Each number is 128 + 32 x the weight over its row's rms, rounded and kept within 0 to 255. Layers, rows and columns count from 0. The size above them is the row's rms in percent of the matrix's.

# layer 9 attention output (transposed), 128x64, rms 0.0903, rows 32-63, columns 0-63
size [ 99  96  75  86  92  97  85  91  89  86 103 106  85  79  89  72 107 112  83  92  89  95  73 105 127 102 111  91  99  92  84  96]
[[116 102 169 102 119 153  88 127 130 164 157 144 121 155 134 118 146 102 126  76 131 129 109 164  70 126 132 125 122 127 133  76  75  88 143 123  74 115 135  94  86 110 152 114 122  86 165 163  60 177 154  77 160 185  97 137  65 194 103 118  76 122 122 168]
 [103 112 129  99 141 141 124  41 114 182 127 195 129 109 151 121 103 156 126 140 117  68 103 167 119 170 116 144 152 119 170 125 141 143 110 173  78 120 126 135 141  64 139 153 147  98  48  91 172  96 161  93 126 118 167 127 141 147 155 115 138 141  68  67]
 [113 122 133 143 178 127 117 119 165 130  65 152 125 115 130 195 138 163 184 147 173 171 193 156 134 132 150 164 161 173 145 147 127 110 169 118 179  51 104 122 118 110 135 139 110 136  91 103  60 134 144 128 136 126 174  98 144 130  73 167 143  71 172 133]
 [152  83 173  87  94 133 125 167 110 100  85 168 140 149  94 109 137 114 130 158 116 145 158 169 128  71 126 111  93 154 182 163 178 140  92 133 171 136 159 154 155 175 156 149 153 124 164 128 186 150 132  36 144 177 121 155  71 121 161 106 144 159 132 154]
 [118 115 106 132 133 138 133  94 169 101 104 123 184  79  69 179 119 131 130 152 145 116 175 127 147 121 121 150  88 134 106  77  89 167 101  98 140 106 146 110 149 119 127 145 116  85 167 109 141 142 174 127 184 178 138 129 166 152 163 101 124  47 100 227]
 [124 146 143 142 127  54 121 176 130  45 136 151 102 146  83 106  95 131  94 157 112 106  89 106 196 117 174  86 110 143 135 172 128 144  78 170 139 108 189 100 135 150 144 128 131 112  99 158 160 162 108 117  96  74 112 145  79 130 129 147 181 188 142 116]
 [128 142  89 134 157 138 193 105  83  87 113 104 122 126 122 144 102  94 108 166 101 128 131 188 157  94 142 217 136 132 145 104  86 111 166  96 169 101 145 142 110 178 121 126 127 178  82  99  99 102 154  69 174  81 116 122  95  99 114  72 115 171 160 129]
 [158 107 138 125 117  93 117 141  90 128  74 100  86 141  60 189  95 150 149 132 139 171 144 141 136  82 100 187 111 104  90 149  91  84 132  70 134  90 146  59 107 119 111 147 189 118 139 144 125 114 127 185 129 189 115 143 152  83  83 126 115 172 123 149]
 [112  56 125 129 128 158 150 151 107 159  74  99 153  97 196 109 182  67 174 168 146 109  94  66 125 147  93 139 154 169  93 119  78 128 101 162 120 160 117 156 153  95 121 150 118 139 103 157 155 137 147 128 104  97 169 120 103 174 137 124 108  57 134  83]
 [127 126 188  92  98 171 138 139 137 122 130 101 161 153 149 148 117 110 113 127 149 101 168  93  96 133 114 132 123 143  95 119 129 117 158 139 140 118 158  70 111  56 130  69 144 139 177 171  77 194 146 103 151 167  66  98 147 204  98 124 106 156  60 136]
 [ 76 144 143 140 118 108 115 134  88 113  86  79  50 128 129 126 133 144 175 158 118  99  79 134 163  94 100 112 122 128  86 100 106 103  86 135 195 112 119 113 133 112 148  98 118  31 146 151 131 150 121 129 115  53 117  98 118 144 153  78  93 113  94 185]
 [123 126 161 115 140 164 143 110 185  85 124  97 119  93 124 198  94 139 147 156 134 153 213 119 112 161 116 126 171 105 127 138  89 132 151 155 123  98 158 109  79  91 108  63  82 140 121  84  89 197 122 167 139 178 118 155 190  94  92 111 120 136 122 138]
 [ 87 103 121 172  96 184 157 141 172 107 124  86 154 129 113 129 139 162 109 143 129 128 145 159 151  82 156 116 110 103 107 132  91 118 149 144 122 188 172  99 155 121  85 182 124 166 198 162 179 210 119 137 135 176 118 123 109 168  80 156 160 144 179 149]
 [102  99 179 167 116 190 114 108 131 107  95 106 110 114 146 117 135 171 166 123 124  93 137 124 134 149  87 126 116 115 177 161  91 121 156 119 106 162 100  55  78 146  97  91  84 166 112 137 106 166 134 131  92 160 170 152 109 164  97  88 213 111 127  60]
 [121 172 125  90 122 120 149 138 177 100 149 117 171 186 106 154 157 153 125 144 122 134 164 135 135 144 122 130 200 166  93 167  67 165  51 155 161 132  98 111  67 175  73 110 149 123 118 165  91 193 136 169  93 108 115 157  88 136 154 119 137 119 117 152]
 [158 142  98 171  98 175 138 151 125 168 151 141 184 142  81 219 116 137 146  87 107  90 180  84 103  97 135 138 177  87 117 129  89 156  82 156 103 125 186 150 165 176 170  86 140  88 129 119 131 133 115 115 126 118 115 146 109 183 162 154 157  98 109 117]
 [ 84 211 144 120 117 119 140  86 121 117 123  91  94 131 117 142  86 116 135 112 146 117 165 133 163 158 100 150 131  69  82 106 117 126 140  93 162 117 111 156 161  85 112  88 116 110 117 164  54 180 116 108  54 116  98 170 146 134 142 159  73 100 145 195]
 [133  94 143 121  72 127 119 178 141  92 150  66 119 107 138 157  93 107 133 132 150 143 149 151 143  50 133 142 114  69 133 138  49 147  63 130  67 180 139 109  99  80 118  89  71 108 138 123  61 151 121 142 125 116 112 123 113  82 115  93 104 156 138 148]
 [131 135 122 132 168 173 138 147 116 147 128  90 102  90 140 110 103  99 179 107 101 100 126 114  79 212 159 117 194 165 145 183 112 107 117 139 223 121 119  44 125 135  84 139 109  99 117 149 123  89 141 160 131  94 175 101 141 103 104 141 115  96 149 127]
 [181 123 100 104 161 153 108 117 170  89  96 149 149 122  40 138  95 154 119 117 113 141  77  91  97 154  79 119 104 106 148  87 166  88 112  98  95 104  90 160 132  94  74 167 152 149 123  87 103 105 153  88 112 114  90 153 122 138  93  88 135  51 131  92]
 [ 99 169 128 117 109 143 161 161 126 100 139  76 160 127  48 154 138  83  82  77 185 179 192 126 145 140 114  58 135 109 136 111 104 120 151 178 117  70 124  80  82 149 146  98 162  84 117 157 128 156 133 172 130 127 116 117 108 101  91 119 105 139 147  88]
 [131 169 105 150 154  83  81  80 178  93 152 150 125  49 143 148 136 152  80 136 142 127 117 111 133 145  80  84 133 118 122 150 112 118 201 185 108 158 138 150 142 128 122 111 133 121 105 123 122 134  73 164  94 122 145 173  64  93 172 117 130 208 156 104]
 [114  96 168 151  50 151 165  96 100 189 114 152 176 132 144 127  95 123 132 138 174 147 126 113  73 150 111  88 136 107 104 124 111 137 124 125  55 114 113  69 116  71 144 173 129 124  92 120 132 142  96 175 115 115 156 181 153  91  74  93  69 111 118 157]
 [158 163 149 187 142 132  76 164 145  74 144 238 149 178  81 120 140 100  90 152 175 143 169 121 151 126  91 105 139 125 119 140 134 102 137 104 162 138 105 169 146 169 194 105 145 167 178 139 122 140 152 151 154 132 162 128 104 145 141 166 171 150 104 131]
 [126 143 182  98  99 153 107  57 164 124 130  98 168 131 149 176 114  97  97  99 140 114  88 160 189 100 131 128 147  75 105 155 125 111 124 113 112 173 141 118 101  93 102  87 127 137 171  90  91 164 164 134 181 191  87 144 166 161  89 113  73  90 135 154]
 [ 69 144  89 143  63 118 119 188 165 147 147 183 190  97  98 107  67 113  99 135  59 129  95  86 133 143  98 119 116 150 136 159 191 157 114 145 101 183 111 159 121 112 114 136 137 158 137 146 147 138  86 101 147 149 162 106 156 129  99 128 135 149  78  72]
 [122 137 106 136 123 145 168 112 148 148 127 152 154 109 184 168  78 102 207 137 184  70 154 179 135 183  89 108 178 129 203 113 119 102 160 175 117  91 164 121 121 120 155 108  96 124 121 161 137 153  83 115  98 155 126 152 160  62 123 134  93 132 156 144]
 [ 88 151 140 125  67 130 132  91 139 123  78 112 123 160 182 144 140 114 111  64 183 141 144 156  98 150 121  80  76 110 120 107 151 145 124  67 124 149 166 117  88 105 143 110 126 103  57 133  63 125 170 114  89 126  68 105 137 158 122  86  93  86 112 171]
 [123 146  97 134 172 138  99 188 149 119 116 168 137 179  73 148 122  78 112  62  65 175 131 129 161  87 159 128  99 120  34 114 164 138 141 102  95 104 109 152 129 122 127  89 143 146 120  97 122 138 156 113 166 173 131 116 150 157 101 107  85 137 167 188]
 [151  73 131  85 107 171 105  78 172 150 128  99 138 153 163 100 136 137  95 122 122 133 143  91 111 127 187 118 106  91 156 163 118 110  54 120 113  80  97  96  87 149  82  83 140 124 117  92 144  85 122 102 138  75 165 119  32 140 159 129 130 166 120  98]
 [155 136 151 114 139 128 106  89 140  97 177 117 117 179 118 141 160 126 144 123 128 140 133 132 176 153 152 168 177  89 164  96 196 180 174 139 153 124 188 163 162 153 125 134 119 209 162 155 172 187 148 162 126 118 142 146 148  82 171  86 166 157 158 125]
 [118 163 163 124 121 149 116 133 127 170 143 133 163 168 181  83 118  83 151 168 107 150  78 155 154 137  88 153 141  96 108 124 167  90 184 135 127 102 112 109 117 107  66  99 103 195 131 111 126 115 176  97 111  71 234  98 137 137 144 125  86 133 150 122]]
# layer 9 attention value, 128x64, rms 0.0667, rows 33-63, columns 0-63
size [103  73  94  93 112  83  84 105  95 102 102  96  89  95  78 100 107  86  96 102 102  74  94 122 105 103 101  96  92  99  95]
[[ 90 150  69 151 146  87 205 153 119  73 110 114 113 128 155 122 183  94 167 123 173 157  60  77 135 127 182  98  89 163 128 128 171 142 148 137 120 135 128  93 136 166 108 117 101 119 170 111 126 150 144 116 105 150 136 149 176 159  85 154  70 159 133  79]
 [155 131 145 124 142 127 164 137  57 171  95 117  89 122 109 168 113  98 123  97  70  90 166 112 107 194 142 164 129 147 158 148 174 142 108 116  96  88  73  78 118  83 145 123 125 119  73  89 222 168 122 125  79 101 130 120 141 155 127 109  93 131 127 154]
 [122 119 192 173 103  84 127 133 113 109 113  58  94  93 139 159 111 161 136 116 139 170 126 109 110 191 139 121 140  72 106  92 124 141 141 137 144 155 113 129 180 170 159 104  94 113 184 109  65 154  44 157 152 172 146 138 120 113 175 153 161 117 111 168]
 [ 91 121 168 104 138 170 194 101 145 127  68  89  75 105 107 166 145 172 147 110 166 179 152 164 133 158 162 106 124  71 133 133 128  83 126 121 132 104  71  89 125 163 137  96 121 121  90 104  91 139 175  51  98 122 132 111  83 118 114  85 114 141  99  90]
 [153 170 166 104 139 150  46 168  76 174 122 156 120 162 137 123 116 118 146 117 106 108 137 122 101 120 152 120 138  96 118  75  41 116 134 137  96 155 139 145 113 116 131 120  83 174 190 120 103  83  89  92 141 156 110 141 145 101 148 170 179  67  84 165]
 [135 152 150 151 125 148 120  68 134 117 109  91 171  90 177 151 127 135 140 159  97 113 122  70 152 124 146 185 137  90  44 131 127 106 203 156 126  65 141 209 110  90 120 159 148 136 156  98 132 163 165  95  97 130 114 146 148 150 137 152 132  79 128 166]
 [ 95 137 180  49 123 184 115 131 144 182 120 121 151 122 122 191 150 118  73 107 109 119 145 136 100 156 130 141 115  77 154 131 151 148 130 124 101  73 110  88 149 141 147 127 166 137 124 126 133 142  78 104 186 122 108  86 157 133  89  80 148  47 194 120]
 [136  79 125 177 109  77  82 122 183  71 151 178 137  90 163 136 130 109 141 155 135 124 154 142  83  91 181 122 108 122 161 177 168 101 136 119 181  92  73 123 138 154 137 116 130 114  72  96 156 138 124 175 107 167 120 159 138 137  55 178 116 165 106 128]
 [116  72 137 112  95 137  88 121 134 185 139 148 123 136  91  96  87 122 109 138 160 166 163 192 141 157 101 186 110 120 122 131  99 135 124 133  80 131 118  80 145 132 160 112 185  80  74  98  99 101 143  90  65 172 147 140 143 126  83 129 154 115 218 127]
 [195 121 120 109 148 140  58 151 183 149  63 115  80  98 152 158 176 135 103 100 189 127 157 146 132 135 116 120 140 127 127 106 126 139 145  68 151 123  60 110  97 152  60  78 161 141 146 110 168 125  97 134 112 176 155 196 102 138 131 145 127 109 142 111]
 [132 130 138 118 197 137 118 127  54 171 119 128  95 119  85  84  84 129 111 124 137 130 194 174 111 116 128 190 120 181 139 134 152 140 105 156 117 107 155 135 127  91 168 129 164 140 110 126 133  58 123  71 126 135 124 116 163 218 116  74 142 140 178 128]
 [137 136 144 120 146  79 102 120 110 140  84 101 132 120 136  98  88  91 147 136 100 181 140 150 133 105 137 189 118 119 182 131  84  67  86 119 114 190 111 129 151 135 203 151 122 120 100 140 122  89 108 136 126 165 113  94  98  72 131  57 181  69 160 169]
 [ 91 113 138 132 147  65 140 157 145 148 108 164  98 148 138 152 112  92 109 142  64 153 140 102 118 183 133 127 136 125  68 143  86 134 107  60 160 195 106 137 200 134 140 129 194 161 152  63 124  74 121 111  85 112 105 138 168 150 125 158 105 131 144 159]
 [198 126 200  67 133 112  88  92  74 192 151 117 107 149  99 162  95 165  88 119 161 125 134  80 158  76 116  96 112 149 161 119  97  90 154 126 170 155 147 159 143 143 186 104 151 138 115  79 139 111 107 117 166 134 160 147 115 161  91 125 125  76 110 134]
 [130 136 126 160 162  83  53 141  74 117 125 100 131 138 129 155 146 164 118  89 121 162 164 136 148  67  71 162 137 137 119 163 152 133 148 124 125 169 156 114 121 182 122 132  81 123 110 139 112 155 121 134 157  84  61  98 161 166  78 194  75 174 133  87]
 [192 103 147  65 187 147 113  93 129 212  58  99 133 179 115 157  88 120 129  96 121  95 160 102 161 117  86 103 104 105 170 136 179 135 150 161  89  72 136 143 126 117 129  54 135 102 159 135 106 131 124 131 154 157 138 104  80 121 121 116 148 128 109 138]
 [109 100 149  78 125 165 128 109  80 123  94 124 105 143 167 137  48 157 116 128 150 170 148 105  80 148 101 159 181 104 192  89 105 113  94 140 156 149 141 151 125 131 127 134 113 164  91 135 121  77  92  82 162 162  52 110 152 177 116  97 171 102 170 125]
 [121 116 136 120 187 104 140 162 162 126 110 158 108 107 164 108 166  84  75  74 103 100 134 133 112 149 116 156  84 189 138 101 135 115 107 125 161 102 123 107 132  96 123 162 200 138 105  64 190 152  97 148 129  86 124 196 136 145  52 130 139 130  76 126]
 [114 120 153 153 138  78 155 114 101 182 152 116 106 173  71  96 121  71 114 123  62 139 144  76 150  94 147 134 159  98 100 171 153 142 119 185 152  80 142 141 108 148 109 118  89 102 123 201  84 173 108 113  99  95 104 116  99 112 183 158 136  78 146 147]
 [185 157 149  70 146 120 127 122 137 168 157 100  96 170 142 149 112 163  83  71 101 122 152 129 109  52 108 214  75 104 142 149  88 103 129 116 120 114 109 146 129 119 182 149 162  98 164 161 152 139 138  61 137 147 142 135 142 164 176 137 173 149  98 124]
 [123 159  71  61 151 122 113  82  95 159 135 111 113 120 101 151 143  78 150  92 115 104 151  97 123  94 119 131 124 136  48 123 116 136 119 134  79 155 109  82 162 139 145 140 101 176 150 144 115  65 157 124 162 143 131 152 131 118 188 174 224 164 111 139]
 [ 88  80 102  82 127  62 141 112 167 112 157 132  94 112 161 120 132 107  91 111  82 141 147 196 143 123 159  72 114 141 170 149 144 143 108 125  99 124 109 139 131 140 100 165 184  71 161 147 164 125 162 104 146 144  71  80 193 174  78 109 133 117 108  95]
 [129 131 165 168 148 144  98 144  69 168  89 113 128 141  81 142  88 178 119  83 112  77  92  90 124 137 123 128 160  99 130 154  96 169 116 149  87 139 145 133  94 194 158  63 108 115 146 129 167 118  98 104  57 120 134 109 169  57 155 138 191 130 141 126]
 [166  95 145  78 144 161 152 110 154  76 139 110 156 114 102 128 126 136 153 123 169 195 126  96 133 152 134 131 107 139 174 156 143 108  92 146  70 144 172 100 104 105 166 132 171  94  59 138 137 134 140  83  82 151 181  92 118 161  89 107 183 129 192 177]
 [129 109 161 154 141  75 151 151 120 127 156 171  90 166 145  27 122 162  96 165 150 132 110 135 142 149 108  65 116  97 132 113 112 147 126 173 125 173 139  87 173 124 144 112 100 122 103 168 109 108 193 125 130  84  72 118 150  87 189 118 133  77 171 144]
 [118 147 125 111 175  83 163  90  89 119 116 109 113  80 169  77 158 105  72 131 104 122 144 132  97 130  94  84 144 162  84 177 165 133 161 121 103  96 161 115  95 146  88 134 142 112 190  96  93 116  98 163 135 156 139 168 191 123  86 107  76 175  77 125]
 [137  71 140  75 148  90 145 128 169 118 120 110 155  93 152 175 130 152 105 160  78 137 101 167 185 180  96 123 106 150 125 110 114 146 145 105 118 149  84 166 141 139  77 136 139  70 125 161 130 109 163 108 120 106 179 187 137 211  90 149 133 194 131 109]
 [172 148 140 127 129 186 108 136 121  90 188 116  60 138  98 122  94 191 121 214 115 131 132 120 158 174  97 163  85 101 173 145 130  98 115 171 123 118 102 179  95 173 142 133  77 114 103 143 161 181 104 113 125  87 130  66 120 128 137 118 137 135 164 124]
 [101 165  93  96 140  95 151 158 113 127 167 105 159  92 133 144 124  84 108 152 192 131  81 123  90 137 152 122 168  52 167 134 108 131 126 106 135 157 153 214 174 182 124 141 136 154  66 112 129 181 109 153  80 113 113 116 106 118 135 186 118 131  75 123]
 [133 153  93 130 130 144 105  39 102 129  63 143 142 152  87  85  87  90 129  94 167 118 113 126  83 107 104  85  96 138  96 109 105 151  75 164 132 156  74 193 105  92 139 127 119 104 148 118 104 124 141 116 162 101  93 137 136 134 176 113 215 120 164 140]
 [109 118  85 156 167 147 130  89 112  67 113 140 128 143 144  65 106  64  87 119 142  81 130 129  91 148  91  90  91 122 153 156 134 155 127 123 123 119 109 184  86  73 127 162 163 138  87 122 144 113 134 167  94  87 167 128 146 117 150 229 133  83 155 107]]
# layer 9 attention query, 128x64, rms 0.0781, rows 64-84, columns 0-63
size [129  61  82  93  86  72  94  79  91 108 108  67 107  93 105 102 104 113 104  94  90]
[[105 114 126 144 173 128 136  94 134 170  86 105 134 129 142  73  72 143 109 148 142 130 153  98 146 169 212 129 103 100 104 124 152 127 209  94 117 137 164 183 107 144 149 156 107 118 111 149 108  72 156 115 146 161 107 125 149  70 112 113  98 211  79 149]
 [186 164 149 158 125 107  95 106 133 132 158  96  83 167 154 128 107 143 157 112 145  79 116 130 100  71 104 154 131 123 169 129  97 167  77  69 176 168 125  98 205 118  66 165  90 159  99 115 118 151 120 165  97 101 138 109 135 170  90 160 183 110 124 124]
 [117 120 177  53  77  87 120  79 141 166 156 171  87 161 102 130 109 109 136 185  92 130 141 129 185 171 127 156 127  88 134 182  87 173 154 107 145 163 169 124 103  59 113 132 117 153  98 124 128 129 126 129 158 136 109 126 179  59 114 105 107 137 163 108]
 [105 129 113 125 180 134 161  89 143 182 142 141 127 142 154  66 106 121 115 164  96 139 144 115 167 174 177 145 102 133  88 170 132 104 233  85 131 125 132 187 137 132 154 168 110 125  74 153 124 115 147 157 165 151 108 113 151  85  98 127 138 203 116 160]
 [129 135 130 141 182 110 135 115 113 187 108  93 134 124 146  83  48 135  71 132 122 107 130 133 124 155 177  88 138 131 135 142 129 126 211  87  87 188 146 193  88 132 137 139 132 160 123 185 143  88 172 122 159 123 161 105 157 133 110 139  90 192  95 147]
 [185 111 118 133  75  84 104  86 117 131 127 140  95 100 142 130 180 146 155 113 143  75  98 107  83 129  93 151 132 122 108 152 124 150  65 102 173 155 119  98  63 160  95  86 127 146 127 166 137 165 116 100  82 128 174 138 126 144 176 111  95  75 155  48]
 [112 115 153 103  42 134 149 118 127  97 154 132 113 110  84 152 153  92 174 145  80 134 112 168 120  83  98 135 150 128 121 122 121 118  56 194 135 123  95  78 178 111  89  96 133 119 173 134 108 114  86 164 105 170 119 134  64 175 124 137 153  58 129 135]
 [106 166 155 153 139 106  93 171 117  78 129 178 202 137 119 197 128 145  69 149  66  69 110 150 110  95  92  82 127 171  98 165 120 151  81 164 102 170  86 130 127 140 134 118  92 114 144 117 138 123 116 161  77 151 105 141 129 192 131 152 130  96 127 104]
 [106 148 139 182  81 197 132 117 119 173 128 107 117 122 120  70 120 100 101 146 147  82 149 152 151 131 150 145 142 158  75 101 124  85 166 107 135 124 123 195 134 119 151 172 137 174 143 147  91  69 148 109 156 161 143 119 124 134 157 110  87 192  37 145]
 [102 146 146 117 104  96 107 136 109  69 160 171 165 150 108 187 176 126 115 157 141  94 120 156 113 111  83 126  90 142 149 123 109 168  52 198 153 146 146 120 161 150 139  96 136  81 117  96 129 151 123 162  57 145  91 145 108 188 113 123 147  61 141  91]
 [163 129 158 119  91  87 105 162 128  80 124 159 116 153 104 169 144 137 154 130 119 144 120 136  90 112  95 146 184 183 159 108 121 164  78 150 115  61 101  84 156 113  87  81 152 116 178  87 139 137 101 110  93 165  93 106 126 152 188 120 139  93 158  47]
 [119 105 120 121 127 142 142 108 130 162 153 150 101  74 101  46 121 154 133 144 145  71 130  79 142 146 182  64 144 147 133  95 158 132 130 125 160 174 154 170 114  82  97 156 163 131 114 154 147 108 158 117 152 168 142 100 168  38 112 100 108 201 112 114]
 [137 106  79 108 188  89 137  96 144 142 100 151 146 143 114 133 112 113 101 144 112 127 149  48 146 157 173 115 108 158 122  90 144 161 200  54 100 127 105 147  78  93 136 168  69 177 124  95 156 121 135 165 153 103  91 115 148  98 121 183  97 162  98 118]
 [129  93 114  88  96 174  97 168 164  81 159 166 106 153  92 173  60 126 104 149 110  97 130 136 154 115 106 116 151  82 129  92 206 110  76 147 180 110  86  89 188 129 126 120 139 103 102 110 148 121 129 165  99 129 136 181 126 109 171 116  87 145 103  82]
 [149 166  90 101 135 147 179 108 125 144 215 145 107 132 119 111 152  78 144  99 138 166 146  79  67 123 117  67 141 130 151 151 145 160 118 154 158 158  98 120 164 176 166 107 125  89  86  96 148  53 121 130  88  95 121 181  93 138 125 110 138 141  99  76]
 [145 165 159 126 111 139 100 108  80 129 105 102 103 166 141 103 114 138  89  94 123 140  47 188 123 114 121 160 169 149 115 169 124 177 162  55 152 164  82 106 103 126 138  91  81  72 130 118 164 140 133 100 173 150 136 212 164 113 114 130 123 106 162 144]
 [ 84  96 106 135 126 156 232  86 147  90 111 111  99 126  75 124 146 112 170 134 112 113 130  99 118 177  62  63 137 136 159 183 111  99 129 129 141 104 139 120  66  78 176 156 146 141 136 157 145 146 143 117 128 110 156 101 134 177 109 143  96 161  78 148]
 [120 179 128 113 154  64  85 184 191 105 151  99 150  80 124 138 142 142 134 111 139 165 136 127 115  61  99 139 118 134  83  98  96 192 100 140 148 115  92 143 120  54 140 183 185 115 125 148 140 147 144 138 156 185 110 115 134 112 152 123  57 109 158 132]
 [ 64 125 141 121  68 144 200 140 121 169 148 171 179 131 120 100 108 156 165 121 143 173  84  58 164 106 161 108 133 138 120  74 152  82 138 139 141  68 103 121 123  95 138 154 148 156 142  91 151 166 156 116 115 184 132 111 183  94 162 122 139 143  87 152]
 [154 104 136  95 136 203 159 157 137 103 126  46 114 192 177  84 103 129 123 148 124 105 147 101 150 113 157 150  74  72 119 165  93 158 151 169 163 129 105 163 103 104 185 152 149 112 153 110 113  98 143  87 120 121 164 121 121 143 159 171 182  87  97 115]
 [121  49  53 135  75 134 149 114 175 128 115 162 141 153 104 108 100 136 120 125 127 150  79 106  99 139  96 149 174 100  95 116 109 146 154 150 143 163 128 135 127 131 144 202  73 119 121 116 162 203 113  87 219 132 139 149 130 124 146 161 127  99  87 138]]
# layer 9 attention key, 128x64, rms 0.076, rows 64-84, columns 0-63
size [ 73  99  81  92  77  71  91  84  90  81 106 125 113 102 104 108  99 104 101  93  89]
[[104  74 120 102 139 127 147 119 120 111 199 138 116  95 149 136 139 144 116 114  82  86 154 114 173 112 161  78 102 135  99 129 111 124 177 150 114 171 117 183  62 128 157 123  74 134 123 168 128 123 100 118 147  46  87 144 115  80 151  66 116 192 148 158]
 [104 121 126 175 163 138 145 133 127 128 198 129 113 111 154 111 143 137  95  79 100  77 176  87 127 107 162 153 135 116 103 128 112 128 205 112 116 163 153 166 151 174 137 151  91 185  76 183 125  97 103 150 132  98 121 153 122  97 114 115 188 161 134 213]
 [113  68 160 134 102 129 176 135 174  93  88 135 136  58 111 141 136 140 142  94  70 115 104 109 142 126  72 144  99 114 135 121 153 127  76 143 165 187 138 135  58  95  86  92 139 148 135 165 103 112  37  88  94 128 111  99 123 136 180 138 150 129 149 135]
 [102 107 158 148 124 124 122 147 173 145 191 120 150  95  85 123 134 171 117 114 125 111 167 108 150 155 139  87  96 151 110 134 140 202 209 127  91 173  95 193  91  87 134 119 126 160 160 156  85 156 120 140 124 135 112  93 107  93 161 119 131 174 175 200]
 [ 82 101 149  96 145 184 202 169 162 109 162 172 107  92 150 141 150 197 106 115 110 101 104 141 160 159 134 122 123 117 125 134 125 142 183 162 176 179 169 169  88 137  99  91 133 120 122 174  99  95 103 122  72 113 107 158  88 161 133  95 120 157 172 160]
 [164 133 126  96 102  56 128 106 110 133 111 129  99 142 152 116  87 112 165 195 140 164 108 173  68 139  88 173 140  89 148 166 129 119 111 139 174  93 154 110 146 145  85  91 111 111 190  80 137 150 116 126 170 115 153 136 106 166 104 141 175  78  78  71]
 [177 131 155 141 101 120 132  69 125 100  91  58 112  96  92 113  92 100 134 153 114 200 118 135  75 120  72 155 176 172 121 192  96 102 120 129 114 127 156 135 140 190 120 122 152  84 140 106 106 138 172 174 180 153 167 159 140 131 126 118 100 128  86  89]
 [ 75 114 128  91 131 135 126 162 120  95 148 198 155 118 105 138 157 111  21 114 107 117 180 165 135 155 126 118 133 113 110 197  91 113 135  78  87 159 112 125  87 129 132 128 137 134 110 174 117  76 103 195 119 110 102 106 108 142  89 112 120 128 163 190]
 [131  84  97 119 112 131  60 132 122 138  71 176  78 138 168 144 101  89 116 173 157 177  53 174 146 110 157 173 138 116 130 148 122 161 123  97 152 109 137 106 222 140 104 145 163  99 158 145 152 173 133 108 148 107 151 132 135 169  99 132 135 149 141  66]
 [179 152 136 122  80  90 115 119  90 135 113 128 154 188 140 124 106 123 213 147  67  93 167 121  61 120  93 116  95 152 151 156  91 126 141 137  86  73 161 136 119 195 100 142 112  82 143 165 154 125 166 111 122 134 147 157 137 134 154 125 157 106  74  77]
 [129  74 137 129 148  99  92 151 145 111 191 138 118  97  82 138 166 149 152 108 140  46 102 123 157 102 201 164 154 129 143 134 122 125 182 169 107 165 163 115 201 143 118 142 114 158 134 138  98 144  98  94 137  67  98  95  84  90 113  87 165 126 127  90]
 [ 94 135 143 167 155 147 120 167 143 104 167 126 175 111 113 124 160 176  81  91 116 103 173 112 180 158 158  78 110 145 149 143 152 162 184 143 115 178 128 119  74  62 134 140  89 164  98 156  93 108  95 152  87 127 112  95  91  87 136 104 124 163 148 200]
 [145 129 127  66 123  69  92 116 139 167  99 128 179 140 109 132 165 121 113 147 131 131  84 114  80 132 100 181 110 170 142 161 132  92  68 128 124 105  95  77 137 148 133 151 134 126 129  87 111 189 161 135 191 153 157 114 177  95 144 162 179  98 106  52]
 [198 135  90 141 131 144  78 108 127 124  63 145 126 126  95 105 132 119 116 199 127 174  82 142 142 179  99 149  65 110 173 150 144 149 147 101 135  94 122 107 121 169  74 116 123  66  97 112 147 115 170  76 178 175 105 179 120 130  80 138 137 139 119 123]
 [ 87 101  82 105  97 125 151 122 100 150 134 160 108 144 127 141 167 156 138 129 131 162 148  71 116 162 110 122 113 146 176 102 128 151 152 216 121 143 109 130  64 203 138 161 132 127 122 143 135 190 100 155  89  47 127 157 136 122  88 136 130 132  86  59]
 [142 163 119  69 167 212 172 108 128 101  87 169  96 126 147 136 135  91 127 160 121 126 165 146 136 113  90 202 117 110 116 138  65 144 112 146 126 154 150 114  77 138  89 139 125 173 137  85 177 129  80 132 154  98 112  68 173  77 143 117 104 109 140 164]
 [ 93  99 102 111 143 140 200 147 127 109 175 161 117 144  65 157 114 108 173 115 155 138 127 100 134 210  80 108 156 145 105  80 117 149 122 159  78 144 123 102 157  66 155 103 128 111  90 153 146 173 100 100 100 143 155 175 120 108  89  68 157  98 120  99]
 [ 81 114  93 167  78 149 161 175 147 149  77 107 138 151  80 134 144 109 136 119 135  80 168 198 153  89 131 193 114 117 160  87 137 112 137 125  93 110  96 126 194 152 110 113  68  84 164 162 141 130  42 146 153 116 150  98 127 126 110 149 146 123 143 114]
 [156 100 123 139 110 122  89 106  72 142 101 116 159 135 110  97  96  78 162 159 204 163  65  82 113  98 174 172 125 207 126  88 167 181  74  75 109 137 115 130 147 107 137  96 149 172 128 152 150 144 112 143 137 105 118 150 150  99  94 139 138  95  92 141]
 [150 120 126 137 132 113 122 100 101 129  74  75  90 194 147 137 139 134 104 134 191 108 180 135 111 109  95  96 121  61 151 122 104 132 134 108 137 113 113 157 152 154  90 101 177 158 109 123 161 119 163  88 190  99 128 148 191 171 166 149 183 149 104  57]
 [139 102  88 114 123 141 155 179 132 132 122 107 172 134 107 101 151  89 129 137 111  36  85 130  90 171 100  86 144 136 145  95 131 115 178 123 141 195 139 148  89  68 199 115 160 151 121 120 200 143 147 143 131 131  66 109 132  96  92 160 148 152 157 143]]